python train.py --num_hidden_layers=24 --hidden_size=160 --num_attention_heads=4 --num_key_value_heads=4 --head_dim=32 --intermediate_size=640 --vocab_size=2048 --hidden_act="gelu" --norm="layernorm" --norm_place="pre" --norm_eps=1e-05 --positions="alibi" --qk_norm=false --attn_scale=0.177 --bias="all" --tie_word_embeddings=true --parallel_block=false --init="normal" --init_std_qkv=0.0395 --init_std_o=0.0395 --init_std_up=0.0395 --init_std_down=0.0 --optimizer="muon_variant" --learning_rate=0.00392 --lr_mult_o=3.0 --beta1=0.93 --lr_head=0.00751 --max_grad_norm=0.5 --warmup_steps=200 --schedule="wsd" --decay_fraction=1.0 --decay_shape="linear" --final_lr_fraction=0.0 --batch_tokens=[16384, 32768, 49152] --max_seq_len=512 --doc_mask=true --train_tokens=158500000 --max_steps=4882 --dataset="wikipedia_en"
Each number is 128 + 32 x the weight over its row's rms, rounded and kept within 0 to 255. Layers, rows and columns count from 0. The size above them is the row's rms in percent of the matrix's.

# layer 18 attention output (transposed), 128x160, rms 0.176, rows 87-95, columns 0-159
size [ 82  85  90  93  83  91  84  89  91]
[[ 54 124 139 113 113 156 189 156  72 163 143 108 159 140 165 145  95 170  97 153 151 148 115  96 136 137 163 198 129  58 155 133 164 102  78 103 164 119 122  63 157 136 118 127 107  93 138 138 131 158  77 105 127 178 149 114 119 212 117 114  73 182 133 179 100 130  59 108 164 105 206 132 112 108 147  97 153 157 115 125  79 178 114 121 140 125 124 106 178 131  90  81 162  97  67 156  86 106 118 158 117 131 144 106  89 110 143 135 137 146 138 132 118 150 139 146 152 121 118  70 140 136 119 159 113 169 125 149  94 186  36 134 111 131 112 144 128  92 146 121 209  81 162 114 133 141 130 108 132 176 142 153 131  71 179 144 165 142 105 147]
 [112 102 134  90 112 138  68 114 126 142 108 109 152 179  99 122 175 114  82 119  78 127  91 126 132 150 149 125  84  82 100 130 180  91 167 111 173 115 138  94 121  94  93 189 112 111 125 104 157 133 152  90 155 125 195 131 168 161 206 171 111 124 133 122 107 133 110 114  78  64  82 107 170 111 124 143 149 106 110 161 111 126 168 151 132 154 111 182 139  87 107 117 121 128 145  68 163 103 144  88 116 163 100 172 103 142 127 133 132  90 191 177 101 144 102 165 122 147 135 123  73 109 145 117 166 115 144  96 164  77  63 143  84 113 197 185 107  80 120 142 130 152 188  85 111 151  80 108  95 120 109 192 143 178 130 107 158 143 193 185]
 [135 121 146 112 122  96 116 144 118 162 129 142  78 160 119 119 121  92 116 159 135 190 187  76 157 145 100 139 131 181 116 113 109 120 149 124 117 148  33 119 174 126 179 184 118 132 123 172 209 188  81 128 110 114  91 103 161 107  76 159 166 132 134 198 186 132 135 122 122 157 121 113 136 126  86 110 134 117 115 117  82  79 163  99 170 101 124 159 132 116 133 169 167  54 184 157 132 190 159 157  88 151  86  52 118 131 131 136 114 152 112 125 129 145 163 141 141  91 112  58 156 153 113 131 136 124  94 125 105 173 118 119 127 117 113 132 138 148 160 152 181 121  79 128 130  86  76  27  91 115 125 122 125 116 112 112 160  64 126  93]
 [145 154  93 134  67 119 164 113 132 127  79 172 170  58 147 139  97 183 121  80 103 157  82 177 152 135 176 105 189 138 121 149 157 132  45 161 139 107 132  92 145 131  93 146 150 104 156 130 125 110 185 153 177 138 121  81 198 129 113  85 106 115  90  80 102 125 128 148 120 109 130 197 108  79 119  75 170 127 125 136 129 178 173  98 127 198 135 115 130  92  98 131 121 124 118 148 115 181  64 105 128 175 173 190 104 140 144 119 119 121 114  69  96 129 123  96 110 107 171 118 158 154 136 116 172 108 142 146 127 105 122 107 127  71 186 106 119 143 134 146 146 121 122 139 100 150 134 104  47 122  76  91 164 145 137  98 162 178 193 149]
 [115 129  83 124 118 179 140 137  60  86 135 175 136 212 168 157 101 101 114  91 137  84 179 102 124 111 139 141  93 138  95 135 142 124  94 163  88 112 122  74 164 108 171 112 153 123 189 108 162 172 111 116  77 139 141 165 158 170 187  58 138 133  67 126 106 158  96 147 131  95 126 202 119 151 202 150  92 169  89 122 131 169  88  84  90 164 154 122  79 106 138 143 121 132 110 142  79 141 135 133 162 155 141 122 134 145  70 168 117 135 114  82 109 138 200 107  95  96 131 153 107 143 102 156 135 169 108 108  62 133 125 108 112 114 177 161 121 143 124 114 131 138 105 103 227 158 145 110 117 120 118  98 168  85 148 110 144  77 104 160]
 [131  93 173 202 108 107 135 174  89 173 107 131 125  99  99 136 208 160  70 126  85 162 165 130  85  96 166 141 187 186 165 117 118  61  81 155 103 161 158  89 108 153 156 114 111 126  62 139 208 135 104 124  84 118 144  47 139 124 168 143 142 123 178 189 155 151 107  97 148 148 100 119 144 183 171 176 112 108 128 123  75 126  93 111 115 110 157 135  91 110 150 123 154  66  77 156  89  85  91 117 151 161 123 113 150 163  69 108 143 140 153 119 119 191 141  90 147 131 116 122 158 102  98 130  99 200 124 108 113 172 150 108 141 140  94 152 131  99 111 116 110  99 105  98 130 136  65 145 101 178 104 144 138 124 116 105 147 119 127 143]
 [129 161 160  95  97 104  97  79 118  91 158 111 146 106 138 164 117  72 166 118 128  62 129 161 115 111 193 142 103 131 137 138 152  70 148 161 125 133 162 110 107 182 109 171 124  92 101 145  53 121 151 113  77  28 148 174 128  98 139 168  76  98 106 163  97 150 143 100 120 130 165  86 138 125  85  67 133 113 104 210 147 164 169 116 110 131  99 107 138 118 131 206  95 130 123 128 197 104 139 169  87  93 129 142 123 163  87 151 136 177 174 123 139 130 149 170 140 118 138 127 131 133 103 153 107  97 111  91 158 148  89 140 128 132 125 117 119 144 169 125 108  95 172 105  88 158 193 131  95 166  89 188 157 165 156  88 140 134  67 174]
 [124 149 135 153 174  78  92 162 140  71 135 151  96  80  48  94 141 114 183 100 128 102 130 116 199 137 110 159 107 100 128  80 105 103 113  80 155 134  86 128 115 136  37 128 158 145 120 141 110 165 143  87 131 161 121 106 125 133 118 125 111 148 102 156 177  51  91  56  87 119 115 128 152 150  98 133  92 133 147 140 110  82 147 108 103 209 131 182 137 131 121 126 130 178 148 129 106 165 173 148 144  67 100 120 190  76 145 121 128 101 131 108 158 152 152  86 158 211 136 148 185  78 166  84 164  79 143 136 156 124 115 118  95 121 153 135 124 128 104 163 116 117 172 100 171  72 129 129 166 184 137 135 103 153 122 181 161 119 112 141]
 [120 106 135  83 138 155 151 115  53 141 122 109  81 163 168 155 120  67 148 101 139 141  97 139 121 163 167 149 124 116 136 143 139 172 169  92 118 175  96  68 126 186 130 120 124  70 115 148  66 190 165  79 168 107 123  76  99 161 128 105 126 123 112 151 103 120 159 157 100 115 148 172 104 121 117  85 113 156 111 172 150 139 179 184 102 137 181  70 131  64 186 156 162  90 124 101 162 143 113  99  95 114 203  89  86 138 171 120 101 184 114  80 146 114 111 108  86  90 176 129 176 124 150  99 123 150 108 134 144 123 207  96 135 118  96  70 177 116 121 102 123 130 117 144 143 111 149 151 133 136 165 165 157 158 106 137  83 181 137 181]]
# layer 18 attention value, 128x160, rms 0.0657, rows 88-95, columns 0-159
size [ 92  95  97  91  99  90  98  98]
[[ 92 141  84 138 101  78 113 108 140 146 128 118 166 113 149 134 102 112 112 134 152 153 124  82 111  87 106 126 155  78 116 139 143 165 123 117 171 101 123 134  97 171 103  91 140 192 163 160 126 111 129 144 163  94 108 135 113  98 150  89 128 165 135 141 125 100 166 112 213 158 128 103 203 161 160  81 135 127 119 123 133 180  80 125  80 119 120  95 188 142  93 149 152  32 140  86 148 137 122 141 163  83 199 134 163 143 110 138 172 122  87 131 111  82 144 138 119  74 102 104 129 180  42 112 191 114 121  93 126 163 183 170 157 157 116 166  78 116 111 105 119 133  91 176 140 104 149 115 157  84 172  61 138 133  86 151 154 107 102  66]
 [105 106 124 115 108 158 117 155 125 217 122  59 194  86 109 105  89 103 132  90 164 110 129 160 150 170 139  80 156 107 178 139  81 190  65 153 119  77 163 186 109 157 107  76 117  79 112 103 109 102 164 185 129 172 155 166 111  76 170 150  92 125 141 153  97 151 124 153 119 108 164 138 132 111 156 132 147 111 188 148 167 176 141 151 134 111 106  99 123 134  91  58 118 156 126 118  99 100 137 132 183 173 154 121 162 166 112 151  86 127  81  93 155 119 139 152 158 184 147 155 117  69 150 153 107 119 181 162 113  96 114 125  95 103 179 155 101 100 128 155 107 125 125 119 115 166 177 109  83  88 130 157 141 111 137 154  77 202 155 113]
 [146 114 155 109 185 105 128 120  97  93 161  74  73 169 129  75 135 122 119 195 134 103 149  75 116  69 100 162 104 100 113 155 108 151 155 165 191 166 166 166 145 167 103 158 135 145  82 104 104 119  94  83 166 133 151 182 103 152 144 180 118 108 155 158 163 108 156  79 188 121  93  94 129 208 177 144  50 158  83 175 113 118 145 123  94 106 135 153 124 118 137 141 139 213 134 138 101 103 184 112 126  81  81 139  81 100 128 167 131 126 172 198 145 110 172 105 146 132 109 141 138 148  66 127 121 102 156 133  96 183 136 114 126 157 127 154 110 121 103 112 106  84 139 120 138  81 120 160 169 160 189 180 129 127 127 146 118 121 129 102]
 [164 119 145 105 180 135 146 115  98 167 152 109 107  85 137 142  87 142 121 125 128 156 144 180 128 161 107  68 111 127  86 137 103 113 111 145  96 119 121 180 165 162 156 111  32 102 114 144 124 154 114 118 171 129 115 148  82 127  56 176  70 163 176  51 147 159  68 126  93 119 134  96 103 185  99 110 153 142 150 139 166  92 145 119 117 116 172 119 148 131 107 134 103  78 105  80 198 158 118 150  97 160  82 184 132  90 158 133 134 126 151 132 123  88 109 127 150  78  82 129 164 143 115 125  65 111  97 171 131 150  91 115 141 141 121  99  91 129 139 121 112 104 172 131  73  95 114 168 149 134 144  79 101  88 162 179  95 199 209 107]
 [ 98 139  47  75 140 178 156 119 125 147 142 108  97 172 178 160 112  60 139 146 111 124 134 101  93 174  93 131 120 146  76  64 158 119  59 130 112 120  57 125 150 139  98 146 102  92 140 145 121 114 109 182 131 134 100 156 125 196 139  99  90  80 184  87 106  57  98 127  85 132 148 110 143 101 144 111 118 149 116 115 137 128 103  92 157 149  81 101 139 137 152 125 127 217 131 162 141 129 183 181 110 146 124 119 144  76 176 181 117 105  78 162 148 123 150 163 172 103 152  71 162 109 132 116 115 135 122 133  94  87 118 129  88 123 129 160 145 151 117 147 119 176 141 116 108 124 207 140 113 113  55  93  66 117 130 141  73 113 111  87]
 [128 143 117 138  86 184  64 210 123 103 108 110 104 145 125 156 120 144 129 145 134 170  81  92 107 194 129 114 149 150 145 124 124 160 120 128 162 112 130 161 134  68 185 148 147 147 152 112 108 131 130 159 150 150 161  78 143 163 210 122 170 178 146  87  83  82 165 157 138 112 164 218 163 184 144 178 160 137 131  75  98 102 135 123 122  91 137 111  87  80 125  68 169 152 170 125 141 151 108 100 124 174 146 149 132  87 168  79 124 114  86 154 101 165 163 103 152  99 101 144 162 148 164 114 154 141 159 113 136 161 196 129 148  80  90 133  98  97  89  83 150 128 140 162 145 118  70 151 146 126 130 152 114 116 133 122 111 146 141  34]
 [146 129  87 134 132 140 125 117 143 149 105 162  78 126 159 118 149 164 154 111 131 170 142 123 135 148 111 100 144 138 105 137 136 149 112 185 117 138 100 153 114 149 151  41 114 102 106 162 144  34 147 145 140 109 137 176 131 175 125 103 181 163 112  89  67 183 185 167 127  89 126 109 149  43 139 143 120  98 182 147 128 183 139 103 126 162 155 183 131 143 179 163 133 162 151 189 135 131 117  72  86 175 131 127  89 128  93  88 153 128 135 114 107 124 110 170  75 129 144 107  83 125  51 113 105 124 152  52  88 116  83 193 159 123  97 195 113 101 151 141 155 105  96 196 128 110 151  88 138 133 118 100 155 103 100  94 121  97 171 136]
 [168 143 121 171 150 102 163 147 148 152 113 129 129 163 133 105 134 135 128 144 160  87 122 101 143  97  83 142 110 116 162 133  73 121 147 158 118  93 242 128  95  94 194 114 104 147 144 118 138  94 109 143 130 133 123 120 162 125  97 107 171  94 144 141 158 115  50 112 164 115  99 159 109 157  93 160 136 107 187  64  93 115  96 119 126 156  77 151  95 130 128 141 133 111  78 140 136 124 135 137 127 168  99  78 114 204 157 164 134 130 201 156 114  88  80 156 211 154  84 130  68 165 159 120 170 132 144 195 122  93 132 129 172 141 185 168 164 116 119 118  91 162 149 144 122 132  83  98 113 188 118 110 128 102 110 154 131  78 126  45]]
# layer 18 attention query, 128x160, rms 0.0891, rows 96-108, columns 0-159
size [116 103  99 104 105 113 111 105 105 108  99 112  99]
[[191 121 135 126 160 160 132 185 119 135 168 148 151  85 122 124  98 127 123 193 107 161 140 137  97 173 116 150 189 151 150 146  68 136  65 131  72 135 233 118 116 170 120 117  91 149 134  63 196  93  97 120  99 115 124 141 147 120 145  92  69 115 110 146 157 101 102 142 101 119 112 162 126 131 149 125 142 135 165  97 138 142 132 125 144  89 123  98 150 150 161 122 138 160 149 135 108 101 138 172 106  95 136 143 103 121  96  91 105 113  99 161 130  75 152 130 127 109 123  87 201 135  47 132 157 110  68 114 132 180 121  69 134 179 130 129 118 106 117  45  98  66 196 180 157 156 158 144 148  94 121  90 139 101 107 165 152 178 116 174]
 [135 102 135 114 117 147 113 150  79 141  99 130  74 145 132 124 138 170 176 133 119 202 132 120 187 142 150 150  52 160 114 143 117 113 145 132 145 185 171 111 107 113 146 162 143 136 169 162  46 143  84  90 139 162 136  90 126 108 131 123 102 111 138 138 109 102 113 134 118 167 111 143  86 138 106 164 117 191 139 128 134 122 128 213 170  82  92 117 112  42 130 129  95 134 133 144 129 104 134 116 157 180 159 126  88  76 159 150 206 133 113  76 154  76 151 127  73 140 143 101 117 133  96 132 145 104 169 146  84 136 175 148  70 134 103 198 163 171 175 196  99 150 114 127 118 190 118 181  75 154 182 116 138 107 104 120 104 143 144 163]
 [163 130 125 155 126 131 113 119 121 142 144 145 145 185 131 169  92 141 167 149 103 116 169 127 120 121 210 174 148 159 108 117  86 108  49 142  82 191 120 112 133 150  87  89  99 183 171  91 111 113 132 130 138 120 132  99 140 111 105  24 165 108 122 153 120 115 116 166 155 185 118 134 169 151  99 159 159 101 109  47  98 133 101 100 137 120 140 156 141  58 151  99 157  96 149 141 136 123  96 124 105 132 151  78  79  87 197 141 106 142  91 110 108 138  76 169  87 114 131 137  97 129 133 119 147 102 134 136 137  98 207 156 160  87 143 161 171  81 161 117  78 117 139 140 210 119 121 125  80 177 188 145  81 165 116 122 114 102 137 105]
 [ 90 152 162 104 139 129 161 103 143 166 159 134 147 131 177 109 185  88 107  86 126 146 110 173 120  45  95 136 110 163 176 141 122 149 192  83 138 134 120 116 170  87 161 140 135 134 142  99 147 110 123 124 115  65  93 102 191 118 125 101  66 160 158 194 165 121 117 122  83 144 213  51 145 130  74 140 109 150 135 136 133 136 134 117 135 178 143 163 169 125 118 172 157 224 174  93 106 130 184 117 108 168 184 123 137  82 114 111 104 174 121 106 144 107 119 164 166 146 125 121 150 161  93 113 114 135 159 109 115 119  70 149 121  93 110 149 143 103 144  61  89 162 128 147 113 147  83  66 109 148 127 139 158 100  72 112 112  75 133 127]
 [157 111 127 101 108 152  53 127 165 169  59 131  85 138 143 165  85 168 171 152 146 149 104 141 120  62 150 113 154 206 117 121 169 123 121 163 122 101  97  90 149  82 113  94 109 125 104 167 111 101 124 114 115 118  96 150 122 157 123 132 174 137 140 146  80 126 119 116 156 149 124 168  89 107 139 121 175  86 189 181 145  84 136  78 151 103 144 143 111  55  82  97 135 119 117  91 125 138  84 118 109 148 113  66 130 132 113 101 129 127 145 146 172 150  65 157 121 125 113 136 176 151 180 170 151 123 165 191  71 119 145  87 155 123 118  98  85 176 107 178 105 117 141 175 140 156  94 119 108 175 140 171  93 196 159 184 105  90 199 114]
 [150 106 146 142  93 169 147 154  99 143  43 119  45 165 117 103 195 143 109  65 127 143 134 134 165 108 134 106  95 154 126 150 155 119  55 145 123 156 131 113 118 166 192 157 105 176 169 172 171 113 138 169 155 197 103  92 130  87 105  87 112 155  90 147  77 119 136  97 109 107 125 157 105 149 138  90 171  88  58 170 175 138 126  83 118 140 163 102  63 142 106 119 134 162  69 122 128 154  72 101 124 156 138 133 135 126 167 137 166 160  66 109 156 107  92 122 103 112  81 142 116 137 118 148 165 111  69 126 141  95  97 170 130 162 121 159 198 101 116 126 124 189 150 160 120 133 143 150 123 155 149  93 126 165 103 166 146 132 146  62]
 [135 122  80 102 127 151 149  99  97 144 118 123 169 124  85 122 121  79 160 109 124 131 127 135 119 188 162 104  89 129 102  50 138 105  70 132 203 140 144 137 160 106 127 157 153  94 150 132  80  90 126 180 118 187 134 188  87 115 141 103 120 138 113 149 143 173 141  96 146  63  96 140 139  72 138 116 113 120 156 104 131 135 149  68 161 130 117 139 134  74 120 125 184 101 135  76  91 152 146  86 110 150 133  87 123 146 122 162 115  47  75 111  83 213 127  86 152 168 127 105 137 155 144 144 139  94 181  82 112  94  57  95  55 125 152 144 137 159 147 177  82 138 173 161 123  75 119 161 121 154 116  98 157 136 142 121 135  86 144 192]
 [131 204 111 176 112 132 133  61 151 123 190 113 147 106  99 123  86 159 165 139 124  77 128 119  88  53 160 151 128  87  96 122 121 147 135 152 176 191 132 115 154 105 136 123 126 117 120 124 155 165 143 136  70  98 154  90 105  71 124  74 155 184 106 112 111 101 135 148 150 149 158  87  93 123 135 128 117 136 104 148  72 133 193 154 108 133 163 108 143 170 112 113 123 161 106 204 114 131 116 144  98  89  80 136 132 159  12 143 126 109 156 152 111 150 138 110 190 150 112  86  95 165 131 119 146 152 189 146 111 116  67 108  99 166 147  88 146  73  94 117 107 114 118  92 183  95 179 177  87 147 129  93 123 122 143 121 180 118 113 171]
 [127 166 145  72 119 163  81 193 102 167  85 183 158 148 128 160 170 138  96 151 103 125 176 119 160  75 140 112 189 153 152 111  74 127 134 169  92  93 151 134 134 141 106 138 137 116 140 140 120  84  72 116 122  88  87 145 175 123 112  64 173 166 133 124 132 145 104 126 133 103 124 160 115 149 107  97 163 102  82  92 166 145 205 108 123 181 158  88 127 113 202 120 135  88 110 156  57 166 133 143  82 129 134 131  91 150 148 136 183 128 147 113 155  82 125 134 122 167 168 121 126 192  76 151 102 125 131 119 155 114 173  51 179 131 100 126 112 137 125 102 216 109  88 117 151 173  89 133 110 147 162  75 107 122  93 123 176 156 154 129]
 [138 134 140 106  94 149 129 119  82 126 125 124 115 174 160 181 125  92 125 159 121 115 139 108 133 121 170 116 109 111 113 180 105 116 129 132 124 134 161 149 209 125 147 156  83 116 120 148 160  78 132 123 167 103 164 152  97  81 128 149 168  60 106 142  41 121 180 113  69 188 125 155  73 128 154 141 138 153 191 131 104  92 162 166 144 154 134  97 176 177 117 212 204  68 153  84  90 140 126 115 136  71  94 147  80 119  93 149 108 120  93 113 127  84 151 100 133  80 110 113 162 171 101 146 125 182 108 142  80  92 143 125 134 152 104 106 174 110 149 141 148 104 108 170 102 130 168  69 100 134 144  88  91 160 125 193 116 114 104 183]
 [161 145 120 189  72  88 100 138 148 105 157 125 103  84 144 106 107  91 129 152 125 131 167 161  77 159  95 141 106 208 146  84 107 116 125 130  92 127 111 122 151 131 137 110 114 125 116 131 191 137  85 138  87  90 148 159 160 135 124  90  66 121 136  54 160 116 199  65  98 148  67  65  70 109 150  77 100 107 200 113 126  82 121 172 120 106 119 118 112 121 106 125  98  98 122 174 142 141 144 161 137 121 131 171 137 106 133 180 165 156 150 176 117 162 140 174 135 164  96 164 112 196  97 107  84  92 150  86 109  79 126 155 108 173  95 109 151 122 112 163 165 144 113 190 122 103 128  95 120 159 169 145 153  76 151 146 144 112 195 107]
 [103 174 171  72 154 144  78 110 168 109 197 119  56 155 124 148 129 103 132 129 111 154  93 100 153 106 124 130 110 128 109  68 142  97 135 100  28 173 148 136 120 124 149 186 110  99  98 157 148  44 112  90 109 138 116 145 178 165 117 157 138 124 183 138 150  88  91 125  42 150 135 187 124 157 108 160 141  98 118 167 161 115 134 135 123 129 138 110 156 168 137  95 123  96 124 131 135 160 146 115 127  92 128 129 138 122 130 158 132  96  78 156 165 123 124 164 141 129  88 142 161 103  79  82 142  68  88 124 143 110 170 109  82 139 168 121 145 136 118 130 107  86 113 201 174 129 195  72 193 117 168 112 118 142  68 150 162  90 116 170]
 [103 144  74 134 136 117 148 161 122 152 127 155  82 111 124 110 124  88 106 100 121 131 141 112 132 143  97 119 178 153 126 104 122  52  86 117 121 103 104 101 104  68 103 113 126 110 108 164 136 112 108 106 111 208 156  95 118 180 165  78  55  63  97 154  87 130 112 146 156 174 148  68  99 166 181 130 109 148  97 186 129 118 164 115 134 136 135 136 149 112 159 110  79  84 125 207 113 119 124 152 134 180 137  71 145 109 135 163 133 131  65 100  89 105 105 175 181 126 165 112 118 135 115 223 147 166 148 131 174 182  89  87 143 160 110 150 112 125  95 107 169  97 163 103 147 192 107 130 135 145 149 115 112 122 149  82  92 195 102 171]]
# layer 18 attention key, 128x160, rms 0.0901, rows 96-108, columns 0-159
size [117 105  98 101 105 114 112 110 107 104 100 110 105]
[[140  87 134 145 119 149 140 144 133 140 124 125 129  63 117 116 123 117 121 158 117 192 170 150 132 143 153 118 202  72 151 108 110 134  89 126 103 106 113 123 117 137 134 112 139 139 170  91 185 139 141  94  52 166  78 174 201 119 145 111  58 132 148 138 104  93 108 156 122  96 123 150  86  54 179 177 106 123 156 112 170 164 129 109 160 123  83  97 125 173 147 105 105 129 158 169 126  98 120 118 153 133 151 132 105 139 140 144 106 137  79 144 146  96 128 139 138 111  83 138 201 143  73 176 123  92  97 108 137 170 123  90 182 136  87 188  70 124 105  50  85 121 174 126 167 195 171 198 180 132 130 132 148 103  67 102 117 139 114 145]
 [130 172 166  95 109 124 137 100 119 164 123 166 128 130 105 138 138 139 161 131 157 174 130 139 152 109 140 140  45 122 147 157 107  87 165 151  49 125 165  98 132 118 139 152 166 154 130 128  99 181 142 182 127 118 138  91  84 138  72  90 128 145 157 195 139  46 122 156  61 148  95 157 107 156 107 157  91  86 126 119  75 182 170 149 140 114 117 133 116  92 139 151 135 140 141 167 191 129 134 107 118 111 163 150 107  94 165 168 108  97  91 107 148  93 158 185 106  89 137  98 103 148 137 134 108 134 160 118 186 182 144 141  70 121 132 117 126 138 186 119 134  98 155 138 148 150  13 165 131 157 185 149 112 138  98 104 150 167  90  53]
 [116 204 139 146  93 134 140  98  96 153 131 163 157 111 146 160  86 140 121 147  94 147 132 133  83 124 158 106 170 153 139 117  78 198 158 153 141 162 110 114 156 142 173 129  88 100 141  73 109 158 113 119 147 125 165 101 118 161 163  84  97 120 112 134 112 139 110 123 128 200 153 139 106  51 103 140 117 111 151 200 144 124  91 124 116  84 127 124 157 133  97 122 114 122 123 159 205 115 112 147 168 172 143 141  20 122 155 115 159 107 120 176 142 164 118 141  87 142 105 125  80 164  86  51 118 118 171 127 100 137 142 163 166  50 161 100 110 119  80 134 133 185 132 102 190 110  98 110  74 161 175 129 186 159 135  86 131 166 116  86]
 [172 164 114 129 152 147  92 140 129 138 109 112 144 108 184 147 126 173 123  68 109 129 171 168 115 143  94 146 120 128 154 142 128 111 233 118 190 107 146 170 101 109 137  93 127 157 116 145  98 120 125 120 110 127 151 172 178 105 168 141  86 128 131 213 168  61  91 124  26  90 186  67 106 167  90 155 122 146 133 188 110 115 116  87 141 109 183  99  83 141 118 157 119 160 118  94 128 123 137 164 119 152 137  86 131 118 152 125 129 113 138 128 104  71 100 105 190  98 158 181 117 169 125 163  91 135 232 140  93 142  68 132 108 113 132 109 127 100 126  73 123 155 161 138  94 123 182 137 134 102 122 169 117 156 108 161 138 133 131 138]
 [155 167 160  73 108 122 126  53 138 201 131 126 176 172 188 117 131 128 187 131 122  96  52 176 100 134 181  97 174 159 129 114 119 111  89 167 112  94 105 131 114 149 183 112 114 117 125  77 108 119 153 100 149  84 178 111 119  87 122 109 146 150 142 127 144 122 101  82 136 131 105 164  81 197 176  65  80 112 126 156 179  78  61 156 128 191 162 133 140  71 124 133 104 159 189 105  94 113 106  91 100 159 183  92 133 127 162 133 129  51 106 183 128 159 128 108  88 156 148 154 106  97 158 149 127 105 159 137 132 113 152 181  97 123 120 131 108 175 152 133 112 144  94 106 141 125  82 140 104 124 148 123 172 146 128  81 123 103 161 125]
 [172 119 201  81 157 166 172 157  95 105 171 118 106  78  87  93 131 138 103  97 125  90 135  86 119 110 155  95 129 149 127 161 168  75 126 124 145 238 134  87  92  80 205  94  71 129 101 136 115  94  94  84 130 143 128 101  90 160 108 151 143 117 100 112 132 182  91 135  97 182 151 179 104 194 167 108 144  74 144 174 145 139 182 172  92 134 175 171 117 143  71 136 136 113 140 149 148  78 112 139 111 162 126 124 122 135 170 115 131 178 147 110 124  40 164 144 111 134 147 147 136 123 103 121 186 115 116 133 113 147 138 111  97 126  54 151 144 113 147 155 130 144 137 118 120 138 103  83 111 164 161 159 144 132 101 114  96 168 101  73]
 [107 134 184  75 140 135 125 123 107 171 134 130 154 155  80 126  93 101 195 157 116 172 109 122 153 153 164  71 162 141 154 120 177 161 135  90 171 146 182 131 110 112  71 116 138 116 202  98  20 161 118 124  88 114 137 140  65 150 120 112 166 164 124 132 140 146 121  80 125 121 116 143 182  69 146 106 124 110 101 102 131 131 170 135  74  95 133 135  58  84 103  99 165 126 151 104 127 115 154 129  79  99 148  65 132  90 190 143 122 132 103 102 133 116 114 128 119 120  62 105 148 125 133 155 180 118 173 115 231 134 144 147 153 133  91 130 117 140 127 154  74  89 154 127 121  96 174 208 105 125 139 116 143 143 139 143 138  81  99 160]
 [115 197 108 201 145 120  98 122 145 130 146 126 116 152 169 159 124  91 103 181 117  31 163 208 106 118 151  90 174  73  37 104 147 148 139 155 165 154 139 135 150 104  93 157  97 125 119 181 135 112 133 107  43 140 111 118 160  97 119 174 142 184  84 128 116  88  54 134 139 155 128  99 146 141 169 102 161 194 126 139 122 125 114 133  81 133  94 118  95 194 129  82 138 150 105 114 187 106 141 109 152 118 113  88 182 140 116 121 118 117 135 145 135 148 120 134 187  99  98 129 108  88 134  93 121 186 113 167 165 104 126 126 111 174 120 142 118 127  66 138 109 105 145  94 164  97 148 162 196 139 133  98 102 136 145 100 126 146  73 137]
 [198 170  91  83 176 116 124 126 136 105 126 154  78 118 150 141 102 152 134 136 135 124 146 165 109 159 200  90 127  71 142 145 135 133 129 147 105  78 156 146 122 152 153 155 163  86 128 146 189  85  81 149 135  72 122 121 127 142 163 134  97 120 116 135  85 176 162 140 116  99 143 121  62 134 155 101 166  92 116 161 123 100 154 114 123  91 128  76 161 134 146 143 108  78 129 121 137 163  82 195 132 153 153 149  88 196 139 163 126 126 117 139 134 154 139 123  56 131 165 190 147 120  68 179 116 123 144 159 127 144  89  47 141 130  94 137 128 107 205 113 115  55 172 122 132 121 116  88  66 156  79  78 108 114  86  55 155 145 106 129]
 [ 79 136 120 102 108 112 117  48 163 163 119 154 122 158 169 139 101  77 157 156 152 120 144  81 130  83 157 133 148 142 164 110  73 105  54 147 123 118 169 107 109 135  70 149 139 153 117 136 120 111 126 119 124 132 147 122 161  60 140 137 141 190 184 118 124 120 125 158  69 145 124 152  92 126 144 140 126 106 149 124 158  90 205 175  83 134 116  88  72 134 123 139 143 128 122  95 125  76 136 166  64 101 139 126  77 144  80 148 163 112 178 130 109 125 209 114 172 149 139 175 110 183  39 161 145 102  75 103 126 117 133 141 139 128  67 168 171 161 132 127 166  93 158 152 189 109 147 136 108 143 130 107  98 171  85 137  68 124  80 148]
 [ 84 125 123 173 162 139  96 116 135 110 132  83 162 122 173 149 103 188 134 123 204 121 146 141 118 139 144  91 107 152 128 140 166 132 159 149 109  97 131 142 162  90 149 102 118 145 134 148 150 166 159 111  53  89 137 173 127 104  52 158 129 132 119 108 128 129 127 102 120 136  80 166 156 105 159 163  96 102 159 107  91 103  79 120 102 127  94 155 104  62 134 185 100 125 104 125 183 120  78 167 199  55 118 123 135 121  75 144 164  77 131 137  61 184 164 185 121 152 141 116 174 144  95 116  76  82 120 118 120 185 100 139  92 179 104 112 159 141 107 157 116 202 105  93  90 118 146  99 180 118 159 160 109  80 131 143 113  80  74 142]
 [170 141 167 111 155 130 122  97 149  96  96 112 135  89 123  77 137 156 134 166  56 177  98  81 191 107 120  87  97 136 125 120 100 145 126 176  82  91 159 112 138 204 107 143  75 153  82 143 169 117 169  73 153  89 143 135 208 184 168 148 167 123 106 170 104 121 124 168  96 149  78 150 136 119 150 153  80  77  96 162 143  83 136 177 152 117 120 162  96 159  79 119 148 107 155 155  94 182 140 133 122 148  76  70 141 152 132 168  89  91  96  81  77 115 128  99 109 148 114 143 145 147  64 108  98 116 152 187 138 127 123 150 111 133 106 134 153 196 115 148 115  92 115 165 121 192 156 138 145 128 103 134  94 157  98 141 138 152 190 134]
 [139 137  62 148 116 145 159 151 186 165 129 130  95 165 113 133 124 123  68 178 110 148 119  83 125 156 201  60 133  89 142 145 104 115  91  74 110  94 153 125  86 127 155 122 155 152 211 153  89 181  78 140 113 143 155 101  87 185 137 103 134 106  90 115 142 118 150 170 159 143 157  59  97 183 156 101  96 143 131 156 134 148 136 119 114  71 114  93 212 169 138 118  59 161 100 125 143  91 162 135 108 124 166 124 185 130 123  77 113 150 119 131 139 130 145 131 127 101 168 104  51 151  93 199 139 130 115 106 151 162 151 131 126 119 157 134 142 132  97  67 126 100 138  90 127 205 165 119 170 127 130  93 153 119 186 131 122 102  96 141]]